config = dict(
    num_hidden_layers=14,
    hidden_size=192,
    head_dim=96,
    norm='rmsnorm',
    rope_theta=10000.0,
    qk_norm=True,
    attn_scale=0.102,
    bias='none',
    parallel_block=False,
    init_std_down=0.0,
    optimizer='adam_variant',
    beta1=0.9,
    lr_head=0.00566,
    warmup_steps=225,
    batch_tokens=16384,
)
Each number is 200 + 20 x the weight over its row's rms, rounded and kept within 0 to 999. Layers, rows and columns count from 0. The size before them is the row's rms in percent of the matrix's.

# layer 3 MLP down (transposed), 512x192, rms 0.091, rows 156-192, columns 128-191
109,238,183,210,178,192,203,238,195,233,199,179,188,199,217,167,204,204,183,196,222,249,187,167,227,201,199,208,235,218,206,222,204,202,170,195,208,227,209,160,186,200,202,173,221,171,197,150,185,255,209,201,195,169,232,183,171,189,220,207,209,176,212,179,190
106,223,210,190,193,173,195,207,226,212,207,210,193,205,239,181,176,183,203,231,227,224,199,218,209,161,181,210,226,200,192,230,189,236,189,169,209,164,197,223,208,190,207,168,214,184,217,176,183,220,195,196,192,231,209,190,212,196,198,183,201,224,201,204,223
096,197,193,202,206,234,216,210,197,231,227,173,187,177,207,185,184,190,205,231,200,191,185,179,181,212,181,231,210,218,188,191,159,218,213,203,217,189,212,206,231,203,219,225,197,207,192,220,181,185,160,208,193,237,179,166,207,208,212,188,178,237,224,183,182
108,207,226,219,199,212,210,190,203,205,202,205,208,172,182,223,206,197,195,175,204,237,174,232,227,178,203,236,197,200,215,219,195,211,199,222,170,204,183,176,179,192,216,191,205,218,204,209,225,206,204,205,198,189,215,201,195,221,210,206,181,181,202,186,188
102,174,217,206,171,153,215,208,205,166,186,168,198,161,173,162,199,178,232,205,209,183,169,182,247,203,198,188,212,176,189,184,201,199,210,188,226,193,207,204,180,225,217,181,211,204,178,187,183,191,209,200,215,219,188,201,196,161,209,175,234,228,209,208,167
094,192,198,220,194,198,196,179,230,187,205,234,199,202,182,172,196,208,181,158,244,201,213,179,209,233,188,181,169,201,203,180,219,208,211,187,231,195,203,231,177,211,226,230,195,215,182,176,169,187,208,177,205,202,215,191,195,227,192,197,224,224,214,237,223
098,215,207,232,208,160,203,168,182,180,209,200,207,181,193,206,215,179,202,211,189,205,182,200,174,182,176,201,192,174,199,181,201,203,212,211,200,199,194,220,238,210,191,256,197,197,173,183,224,179,204,159,225,224,206,212,216,216,193,213,209,235,202,203,201
105,178,226,199,190,207,202,198,185,187,182,180,183,197,208,231,231,193,191,215,169,203,195,213,186,197,206,188,179,181,186,187,201,199,212,214,162,202,196,181,199,189,183,186,192,200,207,212,191,205,160,176,180,258,193,214,208,189,167,220,200,168,199,191,200
099,203,174,196,215,204,203,203,186,205,208,232,196,212,208,163,206,232,180,240,194,226,189,187,209,215,198,214,245,183,204,185,170,203,232,236,200,206,182,203,202,197,216,179,175,187,195,200,189,243,222,198,206,178,201,190,200,217,188,207,226,160,222,191,208
098,161,220,195,210,176,186,179,233,211,220,233,201,222,184,170,198,204,186,201,186,205,207,198,187,154,221,249,205,191,204,195,204,211,185,218,177,187,236,213,195,183,179,216,213,170,179,211,190,217,225,209,187,160,227,208,202,187,188,212,187,213,176,218,170
100,184,217,184,166,188,221,195,239,183,180,246,218,198,235,203,209,203,167,151,211,168,196,199,228,192,221,208,191,164,200,215,190,196,195,217,189,236,185,193,266,183,219,162,190,175,212,214,227,203,166,197,179,221,196,224,195,204,199,184,194,197,198,173,228
096,191,195,186,196,203,210,176,225,165,207,188,199,200,183,193,208,222,197,185,200,198,211,211,169,214,239,211,185,181,247,199,221,215,171,192,192,198,207,211,219,199,176,224,194,207,172,189,205,192,187,219,211,225,210,216,222,176,219,222,170,202,187,140,194
094,201,221,202,224,202,174,189,223,232,201,237,163,204,199,180,208,214,200,195,183,164,208,202,175,199,196,252,189,187,187,197,186,212,187,197,236,204,213,204,205,215,169,218,195,201,207,233,189,196,191,195,194,197,229,220,213,187,218,171,225,209,202,192,186
103,195,216,192,166,179,206,172,202,197,203,168,206,193,191,194,198,186,201,194,220,201,179,188,204,211,228,209,197,187,205,214,171,189,201,197,208,186,172,235,180,177,209,178,242,212,182,211,193,211,226,188,196,228,223,182,198,199,230,221,196,192,224,186,188
098,202,207,163,202,203,228,214,194,227,201,204,211,195,182,223,214,209,192,228,201,197,155,208,187,201,191,242,177,208,192,171,204,179,172,210,213,208,196,187,215,210,218,162,196,174,216,207,186,188,185,182,170,202,218,200,171,185,203,212,218,195,194,205,168
090,177,191,199,198,220,208,239,214,191,207,225,193,180,160,199,219,192,230,221,171,182,164,238,223,212,179,180,174,193,204,203,190,197,203,206,150,206,189,188,238,179,228,228,187,178,201,237,220,195,195,203,193,218,179,165,223,194,195,224,229,190,181,184,195
106,184,213,172,195,172,206,194,201,191,238,225,206,197,222,230,187,244,212,215,175,184,188,213,232,200,190,225,190,224,183,220,189,209,170,201,204,205,217,192,199,208,229,218,210,195,194,172,182,224,169,187,229,230,211,227,193,193,177,234,207,232,176,196,194
104,201,168,209,171,181,217,203,187,180,221,182,228,192,175,205,204,179,171,171,183,184,207,213,192,194,187,197,224,233,163,188,196,183,232,197,225,217,207,160,182,199,200,151,219,210,197,213,213,192,193,208,189,205,202,196,238,213,210,190,209,194,217,190,160
097,206,205,198,185,202,206,214,202,224,200,196,203,192,211,252,186,207,189,218,204,194,209,176,175,203,172,191,192,168,205,184,226,194,165,204,243,195,194,198,231,189,206,169,198,260,198,218,209,190,173,198,196,227,204,197,191,220,175,180,211,206,218,208,238
091,234,221,216,191,215,242,218,225,249,199,165,207,206,208,286,213,210,200,201,222,197,157,201,183,231,195,179,223,217,169,207,182,188,180,232,178,195,208,202,220,204,206,199,199,214,203,206,200,181,176,209,169,243,218,201,189,191,214,200,213,210,214,205,208
057,211,228,212,191,192,187,205,201,218,212,210,194,178,226,158,185,198,206,210,218,187,216,197,213,182,177,201,201,160,208,180,211,204,224,167,210,203,191,219,187,225,180,212,224,171,176,168,267,160,236,224,183,192,204,227,205,208,193,171,220,173,164,208,183
104,224,170,228,210,177,212,178,176,195,196,220,236,241,199,217,203,210,228,223,206,228,193,200,193,211,173,187,195,238,213,174,217,231,234,189,169,190,199,218,193,204,196,241,207,197,179,190,177,201,180,209,211,180,219,188,232,240,194,191,205,257,190,195,188
106,209,183,200,190,189,189,173,182,166,204,222,205,163,199,168,188,215,212,187,193,176,185,187,227,212,206,217,225,216,173,221,207,216,218,211,224,169,180,169,195,208,222,156,195,201,196,222,210,199,218,210,223,196,219,218,197,196,191,237,207,157,189,163,208
103,177,187,216,151,198,205,194,180,226,188,208,194,218,212,189,162,195,190,179,187,239,183,192,221,191,187,237,208,212,168,200,197,176,176,205,166,202,248,196,189,217,195,228,185,198,177,193,180,197,162,213,206,169,213,208,203,174,221,205,217,176,193,190,191
091,203,198,180,212,178,223,184,224,208,205,224,177,208,184,212,193,213,231,196,169,206,219,232,223,211,200,196,216,173,180,187,190,190,182,238,178,203,216,203,167,205,193,215,233,213,218,197,200,189,200,191,218,168,219,233,216,209,196,169,211,165,196,183,231
099,195,161,179,190,214,171,198,194,202,202,229,194,184,232,190,188,203,240,188,212,215,190,204,203,199,213,203,209,192,160,260,246,211,210,186,185,225,199,185,201,228,194,187,210,178,205,210,219,206,181,180,205,153,215,185,194,206,224,215,190,184,205,196,181
097,213,223,190,197,194,221,204,193,164,200,188,194,219,206,190,208,193,210,165,145,201,211,195,194,225,223,196,192,202,224,174,202,207,227,167,142,190,207,208,232,228,202,169,197,225,188,233,164,171,222,201,179,196,163,217,195,207,208,182,190,173,198,215,179
108,211,169,215,188,214,216,213,192,224,223,215,204,210,196,201,165,178,170,231,223,200,166,197,182,187,175,204,182,222,176,178,182,203,175,168,215,167,221,213,172,198,226,168,214,209,194,197,203,193,199,193,191,208,206,181,208,182,239,213,170,253,182,201,182
101,217,185,226,227,192,219,202,217,261,223,209,199,196,184,208,189,162,195,187,188,202,186,224,182,193,166,199,183,214,207,192,234,192,169,221,221,181,211,193,207,189,193,216,218,189,195,187,200,202,195,201,176,177,202,197,198,237,206,225,200,174,202,190,181
105,202,199,208,189,162,207,202,182,182,217,192,205,191,191,180,200,210,190,197,191,175,225,181,173,166,202,189,164,209,211,165,202,195,243,179,205,171,229,207,169,227,184,202,173,218,196,177,187,206,199,170,207,231,189,162,188,181,209,208,196,229,193,181,169
111,182,206,206,182,179,211,211,173,179,193,245,186,179,209,188,202,219,204,209,206,199,205,220,216,199,195,218,216,204,205,191,195,185,207,186,196,176,229,225,186,174,237,182,165,199,228,219,198,187,205,183,204,197,167,198,175,232,190,192,220,172,180,229,205
101,185,216,231,228,202,201,222,168,192,207,198,179,174,203,204,248,230,229,240,180,195,202,188,185,181,174,175,238,185,217,181,223,188,185,232,179,173,177,208,230,196,173,226,180,196,235,174,221,216,187,190,238,216,201,164,197,186,187,215,194,212,189,212,212
098,188,209,218,214,191,199,184,245,170,190,202,192,196,164,202,225,186,208,213,202,160,218,201,200,191,186,206,223,136,211,191,192,225,203,210,195,197,190,229,221,198,214,198,187,183,237,195,224,167,209,195,226,203,211,206,181,233,223,194,175,252,185,213,186
107,196,195,204,190,206,225,173,199,215,216,192,193,232,176,186,178,228,205,205,193,210,210,217,185,212,210,198,200,206,235,176,181,233,233,216,236,216,227,205,246,219,144,185,206,144,210,184,205,161,182,212,201,193,205,217,168,207,207,180,187,218,203,154,175
105,194,195,177,221,204,222,178,170,195,187,208,192,212,203,151,188,217,216,182,187,195,221,210,198,200,197,212,209,186,175,190,215,219,181,199,181,180,197,223,196,228,232,203,215,247,183,182,198,205,213,199,225,181,195,187,210,201,213,198,224,208,186,209,209
095,206,181,221,189,179,164,211,162,209,197,183,169,191,165,202,189,194,189,166,194,211,185,205,207,260,188,179,199,228,205,182,187,222,228,204,215,174,212,200,208,203,236,229,190,203,177,206,207,190,202,193,239,179,184,179,176,174,209,205,192,194,160,197,207
102,216,215,190,214,191,222,217,199,162,196,174,168,204,194,215,193,184,192,204,218,225,210,178,181,184,201,188,226,207,208,177,230,198,174,215,228,217,209,195,240,190,184,198,182,203,150,183,195,209,204,215,193,200,200,241,188,190,231,155,249,205,205,205,193
# layer 3 MLP gate, 512x192, rms 0.0921, rows 157-192, columns 128-191
103,224,232,181,192,229,205,205,225,177,175,217,170,171,198,201,216,235,216,192,182,223,164,199,223,206,240,174,211,191,198,230,208,160,187,192,210,169,218,213,190,214,202,184,223,199,209,168,218,164,167,174,176,202,204,215,204,223,214,191,154,197,198,193,232
099,187,204,156,220,194,188,181,213,202,213,204,174,175,212,202,191,189,184,214,188,230,175,215,229,219,179,196,185,203,215,213,201,192,204,168,174,179,194,204,173,200,188,201,221,183,156,215,186,228,209,172,176,183,223,238,182,197,181,229,170,168,190,206,188
106,191,184,188,185,188,180,201,232,177,208,202,195,261,230,229,184,161,234,201,190,235,223,181,206,201,202,176,178,188,168,203,182,220,191,191,187,230,218,181,158,228,209,183,216,207,203,204,157,238,156,201,196,205,198,196,231,204,196,195,221,249,201,189,195
108,199,179,209,195,182,179,197,212,204,199,236,192,232,192,236,179,198,205,166,222,208,220,191,190,176,207,197,177,204,196,202,217,184,183,226,210,219,182,181,229,191,188,185,206,187,216,196,235,204,224,191,175,224,181,216,218,212,141,210,218,176,165,195,198
093,182,185,174,218,204,196,203,233,189,150,161,176,197,239,238,170,201,192,237,233,239,182,209,183,184,222,200,242,201,223,218,203,186,185,188,209,182,194,182,178,201,195,222,222,182,197,196,190,198,146,215,202,219,206,168,184,177,218,198,204,229,188,206,187
096,185,174,201,212,179,185,203,229,167,207,232,173,192,179,211,205,177,203,171,201,193,187,218,191,161,203,212,201,215,236,189,186,173,173,217,218,158,218,225,220,171,233,198,197,190,202,181,225,227,223,202,189,229,193,173,215,154,210,204,204,179,234,191,202
103,196,215,210,181,207,185,206,219,206,182,195,202,168,214,196,188,182,135,216,237,221,207,249,224,225,199,196,212,216,184,224,202,193,194,209,195,195,186,180,225,180,224,205,216,218,177,210,226,188,153,168,206,202,207,176,213,215,204,210,165,170,196,196,223
102,214,207,189,218,182,225,187,202,201,239,212,188,178,192,196,211,199,174,226,178,218,191,186,231,198,239,231,214,179,228,185,170,209,211,192,247,262,200,181,203,174,202,201,195,186,177,211,200,213,218,192,199,179,226,182,204,202,196,228,221,194,211,181,159
098,180,205,217,183,199,176,192,186,184,167,204,163,187,187,228,182,254,196,208,201,188,173,165,163,168,171,235,182,195,195,220,211,173,190,189,237,188,188,216,191,234,219,197,217,205,207,191,188,185,156,180,195,215,192,227,161,188,188,164,217,236,203,224,205
094,180,186,209,178,200,203,192,209,180,179,199,193,193,212,214,205,238,209,238,186,189,197,212,188,181,199,210,234,187,197,182,203,199,189,180,177,163,225,190,181,227,220,190,194,204,204,177,181,196,180,193,222,205,218,220,172,264,205,174,213,182,192,204,202
092,196,211,215,187,156,220,202,178,214,162,252,186,201,185,217,224,224,193,231,198,194,215,188,201,225,228,226,207,191,190,194,199,197,202,221,225,185,226,175,223,199,198,205,191,212,200,207,188,250,164,191,245,203,186,217,202,137,189,178,219,207,207,181,199
088,158,187,214,192,187,220,186,223,191,191,189,204,222,208,188,152,195,218,198,189,243,213,177,209,183,203,211,173,201,177,227,218,193,189,184,196,194,213,197,190,165,205,199,235,192,185,184,182,210,180,152,190,207,181,180,204,177,229,185,186,210,194,235,216
102,205,220,184,185,159,197,222,195,230,166,177,192,198,183,215,239,207,202,220,213,174,151,226,202,184,181,223,207,199,216,210,195,155,176,177,204,210,183,212,179,159,214,190,186,210,202,201,200,191,202,211,174,215,206,188,226,201,239,195,199,240,193,213,148
098,204,202,199,179,165,192,171,191,220,185,147,194,210,216,196,200,195,220,170,198,232,242,162,209,196,189,168,218,195,226,203,190,216,253,166,215,185,232,190,194,193,187,202,187,214,182,208,234,194,199,188,216,186,209,206,244,218,168,189,195,221,183,188,227
091,198,227,182,201,205,217,231,189,186,228,259,195,227,193,206,196,183,192,239,218,171,182,188,214,224,200,213,222,189,204,203,190,197,189,215,195,204,236,218,202,171,212,210,166,205,194,212,200,211,202,226,196,217,187,221,232,202,197,226,219,208,170,185,225
104,191,216,205,206,236,223,177,198,187,254,202,196,183,221,185,143,250,213,189,210,223,222,187,181,234,174,187,210,194,202,204,189,179,189,194,203,188,196,221,229,199,208,195,204,199,206,195,176,228,248,196,241,207,187,180,215,178,201,196,212,225,231,187,191
102,191,202,206,206,248,210,186,198,190,195,167,156,211,216,224,200,242,186,228,219,219,199,198,213,222,199,142,216,179,231,224,188,232,197,186,187,189,209,208,231,242,206,207,205,205,195,246,167,207,219,172,197,192,246,164,198,201,188,253,190,214,180,206,240
101,209,172,220,176,180,241,190,243,182,205,212,221,199,230,245,199,173,223,208,199,177,211,180,210,195,196,180,215,170,231,201,219,189,182,201,215,180,195,225,214,189,201,202,195,207,199,209,192,203,182,195,192,243,186,190,208,209,168,181,186,203,192,205,207
088,215,207,217,184,193,191,225,213,233,212,207,239,201,177,197,187,183,193,222,186,216,216,184,176,183,188,207,189,197,215,205,208,218,211,191,203,211,229,215,202,183,169,195,191,184,204,147,221,198,213,209,165,163,246,186,227,207,179,182,211,192,199,223,213
062,240,206,153,208,186,210,226,206,210,187,213,231,185,211,199,203,196,193,209,204,193,207,215,216,202,195,176,175,222,212,190,177,205,200,209,188,204,203,204,194,218,220,243,171,222,214,185,241,193,196,205,199,199,172,223,196,197,210,207,183,184,198,178,203
107,206,212,168,233,217,192,201,210,198,225,250,195,184,180,209,215,203,171,182,243,217,195,198,227,183,179,220,198,160,203,269,200,191,191,211,226,170,203,197,227,195,209,189,213,194,166,193,195,240,184,215,206,189,161,183,175,202,172,211,204,206,227,238,176
106,187,182,178,189,186,190,190,205,220,220,182,180,171,216,219,175,198,186,216,184,234,181,185,198,174,170,180,186,225,173,186,189,180,236,173,196,203,225,198,182,190,196,205,260,206,227,165,180,184,192,198,167,216,218,205,222,175,226,181,218,240,158,223,219
103,188,215,219,186,220,199,201,223,169,206,203,193,241,182,216,210,217,173,204,197,217,201,188,217,207,210,215,160,190,185,227,186,178,179,205,201,203,198,192,203,190,221,208,214,216,222,213,204,205,198,195,254,229,173,194,200,206,223,190,249,202,247,214,188
092,173,209,215,200,206,191,206,196,205,213,203,214,206,243,190,202,190,154,228,186,227,204,208,181,180,158,204,209,197,193,222,130,202,239,162,215,201,198,204,222,203,192,194,191,188,245,204,150,215,192,181,193,188,214,193,214,192,158,238,184,235,205,213,189
098,235,153,194,177,206,185,166,192,201,147,208,143,218,214,206,190,211,243,195,186,209,166,166,211,185,205,228,206,176,195,224,219,173,197,173,198,193,229,232,205,196,221,195,228,185,223,208,191,213,168,197,230,199,224,187,192,163,217,212,211,191,210,221,183
093,180,209,184,164,209,170,195,212,225,202,184,231,212,211,207,202,188,230,188,205,203,201,221,210,176,181,209,230,215,206,190,212,223,196,214,202,200,180,219,191,184,174,208,175,192,207,205,176,250,222,223,191,193,183,212,221,196,209,216,207,197,203,217,187
111,204,200,200,198,184,191,198,201,206,188,215,217,195,231,223,195,212,221,195,187,182,215,193,195,210,227,179,220,203,215,201,244,222,214,242,215,233,171,184,210,191,158,194,170,193,176,242,213,208,194,240,202,235,249,196,198,235,182,162,185,193,216,182,211
099,194,182,219,220,214,205,195,217,211,205,235,194,187,203,204,198,207,222,226,188,191,215,206,210,199,143,222,167,174,187,210,212,236,248,224,239,215,214,218,144,248,207,191,206,192,181,179,204,197,208,173,202,223,204,160,204,200,207,198,189,209,178,201,198
103,189,169,193,195,207,226,184,188,204,195,205,187,186,206,210,199,217,194,259,184,175,226,191,231,208,208,191,183,227,185,207,201,179,220,200,232,193,182,179,183,174,169,231,211,212,186,181,188,201,220,164,202,208,247,161,182,202,233,228,169,238,203,209,218
113,186,203,230,187,188,192,201,224,200,189,194,185,217,172,225,217,190,214,208,175,169,153,175,249,190,195,232,226,212,204,209,206,232,195,203,172,170,180,198,189,193,184,198,190,224,233,224,194,181,190,221,209,202,193,199,196,213,211,181,241,202,182,242,221
102,216,233,196,163,210,184,197,173,209,223,205,179,177,232,190,174,180,206,214,221,226,210,210,200,222,158,192,215,221,191,230,198,204,218,154,241,210,202,187,218,186,210,190,178,193,196,213,189,219,197,196,224,194,193,214,181,239,192,183,204,217,212,219,237
096,250,192,201,189,163,206,179,197,209,224,216,183,215,222,235,200,181,204,250,240,188,222,204,179,226,193,212,210,244,197,210,199,206,173,177,230,204,197,169,193,181,205,183,155,231,187,255,193,213,215,208,177,234,187,163,189,185,197,196,228,184,168,234,224
105,171,240,214,227,204,212,148,198,192,233,188,180,186,180,219,207,250,229,234,198,184,215,231,189,194,222,194,189,186,207,135,182,228,213,204,213,200,186,186,246,196,186,198,205,192,176,191,177,191,214,221,191,216,185,213,161,200,230,210,176,227,208,235,205
108,198,233,165,204,198,228,185,165,195,221,179,218,191,230,206,202,199,210,228,245,215,229,219,213,188,214,232,224,229,190,166,231,195,194,213,218,225,226,162,196,237,232,218,207,193,161,176,172,230,206,196,191,190,180,210,190,214,180,209,179,200,184,204,173
092,247,191,180,203,194,187,217,189,211,224,191,165,210,233,195,172,208,197,199,226,216,246,224,202,187,239,183,190,226,224,179,202,227,223,234,199,196,183,166,183,220,168,197,189,194,182,205,188,207,238,220,170,182,191,193,169,182,220,190,215,211,202,191,185
107,222,170,214,161,184,202,175,229,184,226,226,235,178,188,205,187,185,228,201,202,208,173,249,187,220,185,200,185,215,197,253,218,237,217,181,216,192,200,186,207,192,193,195,238,203,211,183,204,176,207,196,219,197,197,190,195,215,182,197,182,186,170,255,185
# layer 3 MLP up, 512x192, rms 0.09, rows 157-192, columns 128-191
102,190,177,163,183,184,198,228,207,199,199,188,217,196,202,204,233,147,181,187,183,184,213,161,223,203,218,196,196,206,195,178,174,204,213,186,171,185,191,220,137,219,189,199,222,159,195,164,181,200,169,218,191,175,208,239,199,205,193,196,201,222,207,205,224
096,169,194,226,210,199,183,208,221,194,186,185,254,224,210,200,175,172,175,193,187,169,216,228,193,186,180,225,214,212,171,200,190,197,219,208,187,208,208,180,211,229,207,196,241,180,231,201,195,225,203,183,206,199,204,180,227,174,210,208,236,221,181,182,165
105,244,204,232,234,211,222,215,212,216,164,183,167,202,195,201,229,205,186,175,202,191,186,217,206,257,183,209,193,203,236,219,203,185,198,211,163,193,190,202,156,197,174,205,195,179,215,232,208,237,198,202,234,206,187,213,189,227,211,215,187,223,191,202,174
105,229,216,179,204,231,239,196,196,215,190,207,194,207,201,169,257,239,212,202,186,190,210,201,203,245,187,172,206,197,179,207,195,200,215,236,212,158,201,192,182,194,232,207,180,193,215,200,159,220,193,190,196,202,191,191,184,236,227,194,165,208,225,234,208
092,171,174,198,179,227,206,231,218,211,213,183,190,181,201,211,186,205,175,193,206,228,187,190,194,221,243,193,218,236,252,200,178,246,199,170,235,190,192,190,191,241,187,233,199,191,201,217,185,182,159,209,193,175,188,183,185,198,204,182,165,209,218,233,190
108,217,210,160,200,202,189,200,183,222,182,186,230,192,205,193,201,213,213,221,199,203,240,206,224,199,232,207,193,223,190,195,172,181,214,165,204,249,187,203,193,188,178,206,229,221,220,191,184,227,203,213,192,183,187,193,225,215,230,190,187,200,201,207,198
100,208,188,206,183,218,196,186,192,205,275,227,224,181,203,213,209,255,212,182,179,163,212,188,179,214,212,203,213,204,189,207,194,193,227,172,201,214,162,206,199,215,165,194,206,167,192,200,217,175,248,228,221,191,226,231,208,211,203,169,230,202,197,200,189
094,203,189,189,213,230,211,213,223,184,215,174,219,223,204,195,165,206,179,223,207,204,174,181,173,187,208,243,179,197,205,229,217,168,189,198,181,219,221,217,174,158,178,198,226,208,205,216,214,205,219,225,183,206,192,192,196,263,200,207,218,198,211,195,199
103,191,191,236,183,198,159,204,189,196,204,216,158,210,173,186,178,206,186,186,197,209,187,177,178,192,154,225,213,224,199,222,215,187,203,173,218,207,189,240,191,240,223,184,223,193,178,179,210,155,166,186,224,172,208,224,199,191,190,158,220,190,192,223,179
096,188,237,201,211,229,182,239,185,201,200,187,189,191,202,208,221,175,189,176,203,212,199,156,201,218,224,212,201,183,189,204,216,166,226,214,195,194,221,222,178,194,197,205,187,167,206,193,194,221,222,230,198,184,210,209,175,193,156,209,225,218,237,230,175
094,180,169,191,198,231,222,154,195,192,211,209,211,188,185,190,220,243,189,178,178,205,199,206,207,190,208,179,180,193,209,214,186,216,215,167,198,207,176,196,212,180,173,187,208,200,200,153,185,189,221,195,201,212,187,167,186,182,197,190,188,185,217,198,214
094,209,203,233,227,199,231,190,186,219,181,173,205,196,202,201,215,189,161,204,207,227,190,223,216,208,175,167,193,187,181,226,184,194,197,212,186,200,165,210,171,186,213,177,210,228,195,198,228,171,209,196,167,209,182,176,171,214,194,199,201,187,181,195,216
108,181,208,225,155,190,195,165,215,176,204,230,249,184,213,199,170,187,194,218,193,244,224,183,222,207,181,214,207,193,191,193,197,206,212,153,193,168,193,158,207,198,201,181,228,201,195,198,196,235,252,186,228,219,212,194,207,197,175,212,185,208,205,161,203
094,223,222,195,200,227,208,224,219,204,192,193,212,220,200,181,190,168,188,210,193,227,203,196,214,206,200,222,179,212,179,239,181,212,196,190,191,174,198,194,168,228,218,205,195,169,199,231,197,197,221,188,226,195,205,172,203,174,198,239,221,215,222,198,163
088,187,198,186,198,197,218,209,207,213,181,219,232,245,226,181,198,190,199,187,192,179,178,224,208,220,227,230,214,177,237,191,191,155,212,210,169,184,201,215,220,244,227,197,197,215,190,209,169,214,160,202,199,202,225,207,215,195,210,184,202,219,207,166,221
103,196,189,221,218,165,178,147,226,195,181,240,212,174,186,177,208,194,190,213,206,161,200,188,204,205,196,229,182,166,186,197,210,246,190,167,224,216,177,157,243,227,207,210,201,219,203,187,206,188,203,209,219,221,216,187,216,200,165,176,172,210,174,257,193
103,173,190,222,191,186,181,219,208,197,245,172,170,227,197,173,233,183,187,137,191,214,235,180,234,208,181,214,234,208,197,206,216,209,189,203,220,203,179,238,205,213,219,197,223,192,172,195,204,199,218,205,189,211,198,213,178,207,203,206,217,224,218,224,184
098,199,222,197,220,214,184,220,157,208,181,198,183,187,180,211,166,236,208,226,201,238,195,205,197,209,184,244,175,197,171,217,180,195,207,192,217,201,197,187,192,203,214,224,230,224,204,203,178,183,228,203,188,227,206,217,182,182,222,232,207,235,199,200,207
091,214,206,161,219,248,187,213,202,183,242,210,167,151,244,215,233,202,191,203,199,205,222,180,198,250,195,200,188,204,175,172,213,215,227,182,190,186,207,178,207,159,189,212,215,214,206,183,203,185,247,196,188,211,188,234,211,186,198,214,198,194,208,200,202
061,208,195,217,207,231,195,213,193,190,167,207,202,194,172,181,239,167,180,211,215,232,216,199,239,180,191,185,219,206,208,222,204,197,146,228,201,165,208,186,214,160,239,226,197,199,186,224,193,206,184,193,194,178,184,197,192,207,208,172,189,190,208,187,227
103,181,176,227,176,217,219,198,194,198,187,167,159,210,186,201,211,244,196,196,216,229,149,201,212,215,191,211,229,193,191,211,179,167,196,205,231,208,185,194,184,213,196,204,216,193,221,178,198,213,216,220,211,211,223,145,182,198,191,202,176,211,215,206,184
104,198,176,227,185,201,216,224,219,192,172,178,180,191,186,205,213,207,232,221,174,203,185,236,205,220,191,158,199,196,197,257,204,197,179,214,182,188,221,213,179,216,210,152,244,219,236,248,163,196,207,197,206,192,186,171,213,218,225,212,162,200,212,198,183
102,152,195,222,200,170,181,172,228,186,195,203,182,204,213,208,198,170,216,222,207,238,192,177,186,177,219,231,185,182,175,223,190,196,163,174,213,213,210,209,208,240,197,200,206,206,184,214,149,191,193,211,208,200,214,189,205,170,217,195,206,227,205,223,207
087,209,210,200,174,231,206,200,209,193,185,213,269,218,193,156,218,224,179,186,185,197,186,198,190,198,198,155,173,191,230,210,222,218,210,222,207,190,195,199,200,207,184,191,201,192,205,215,180,162,180,215,212,210,162,170,190,239,198,220,193,196,271,199,175
100,237,186,197,219,222,183,216,187,205,225,188,187,220,217,223,181,214,190,204,214,202,165,182,194,198,175,199,214,171,234,214,219,220,203,213,200,212,197,232,191,183,222,204,226,200,220,225,170,197,250,211,197,200,183,167,207,215,208,209,216,162,194,202,195
096,208,209,210,200,216,184,181,215,185,213,183,216,196,223,206,150,199,209,185,188,184,224,198,186,217,228,204,196,201,188,177,213,177,221,206,197,227,163,223,173,198,191,199,187,184,188,213,220,210,249,200,166,188,223,202,218,185,212,224,206,203,156,200,252
105,202,198,209,192,220,214,246,176,201,211,181,186,188,199,186,250,201,217,195,206,161,174,218,225,198,172,190,181,188,163,219,180,205,202,186,242,157,184,195,205,211,233,178,197,179,229,182,240,170,215,200,169,215,150,195,203,207,236,196,196,212,201,181,202
098,241,195,227,184,204,226,200,184,183,189,184,173,213,174,184,187,211,189,185,190,211,234,197,171,190,189,216,195,185,187,205,177,183,196,176,192,216,211,210,175,187,191,214,239,215,218,202,177,204,160,170,215,193,212,182,165,256,192,203,192,173,180,191,199
107,181,209,221,183,157,174,189,212,188,140,217,184,242,198,191,181,218,208,175,254,198,176,199,218,194,180,181,228,190,199,216,191,232,198,194,206,194,203,214,260,195,183,189,201,232,191,191,209,192,189,193,221,228,201,198,199,197,187,210,207,203,198,189,185
107,206,197,209,207,176,178,213,181,163,201,228,190,197,202,200,193,203,222,235,201,198,227,198,185,197,207,177,203,210,224,223,209,188,183,198,177,208,220,211,212,241,178,195,205,195,175,222,221,161,194,199,149,194,196,197,195,181,186,201,196,184,160,197,228
105,165,174,200,213,227,206,174,195,208,177,208,198,176,228,167,189,220,209,186,176,180,150,213,193,226,215,178,176,195,229,202,194,244,223,198,209,169,216,224,226,225,168,197,198,210,168,205,209,190,219,195,190,193,250,208,179,213,234,188,171,225,202,198,182
093,193,158,216,229,213,190,232,237,197,170,186,218,196,190,171,227,232,159,212,194,204,185,190,180,195,207,179,204,195,202,188,229,190,234,203,158,177,199,186,220,204,203,187,202,213,203,190,202,172,172,244,228,168,203,182,205,223,209,221,167,202,192,200,172
104,210,161,197,208,195,238,222,200,185,168,215,169,225,188,200,213,195,185,203,207,208,204,178,205,215,153,226,155,207,232,220,179,225,216,208,215,228,196,203,209,180,187,204,220,213,238,183,195,198,175,224,208,225,246,201,188,198,184,184,198,202,242,195,210
108,209,223,202,226,174,195,195,217,203,190,175,206,228,177,208,213,219,225,213,195,192,222,215,175,194,198,214,185,204,186,176,192,222,225,206,175,178,202,187,215,166,183,202,193,175,176,188,177,231,208,216,197,224,189,237,196,155,178,181,166,211,217,230,177
097,213,239,204,182,151,156,194,226,202,223,176,219,183,214,240,176,207,212,219,213,210,227,168,196,161,224,219,234,212,213,203,178,189,189,228,206,208,186,175,198,209,186,202,213,183,207,177,184,214,218,231,188,210,155,208,204,172,197,187,193,206,207,201,199
106,185,241,138,174,196,196,172,218,220,215,192,205,202,178,185,197,187,203,210,227,207,210,176,221,163,191,217,206,207,204,189,236,183,203,189,186,229,204,172,204,172,232,200,211,206,173,190,195,176,206,209,207,200,208,251,210,193,193,182,217,201,188,216,213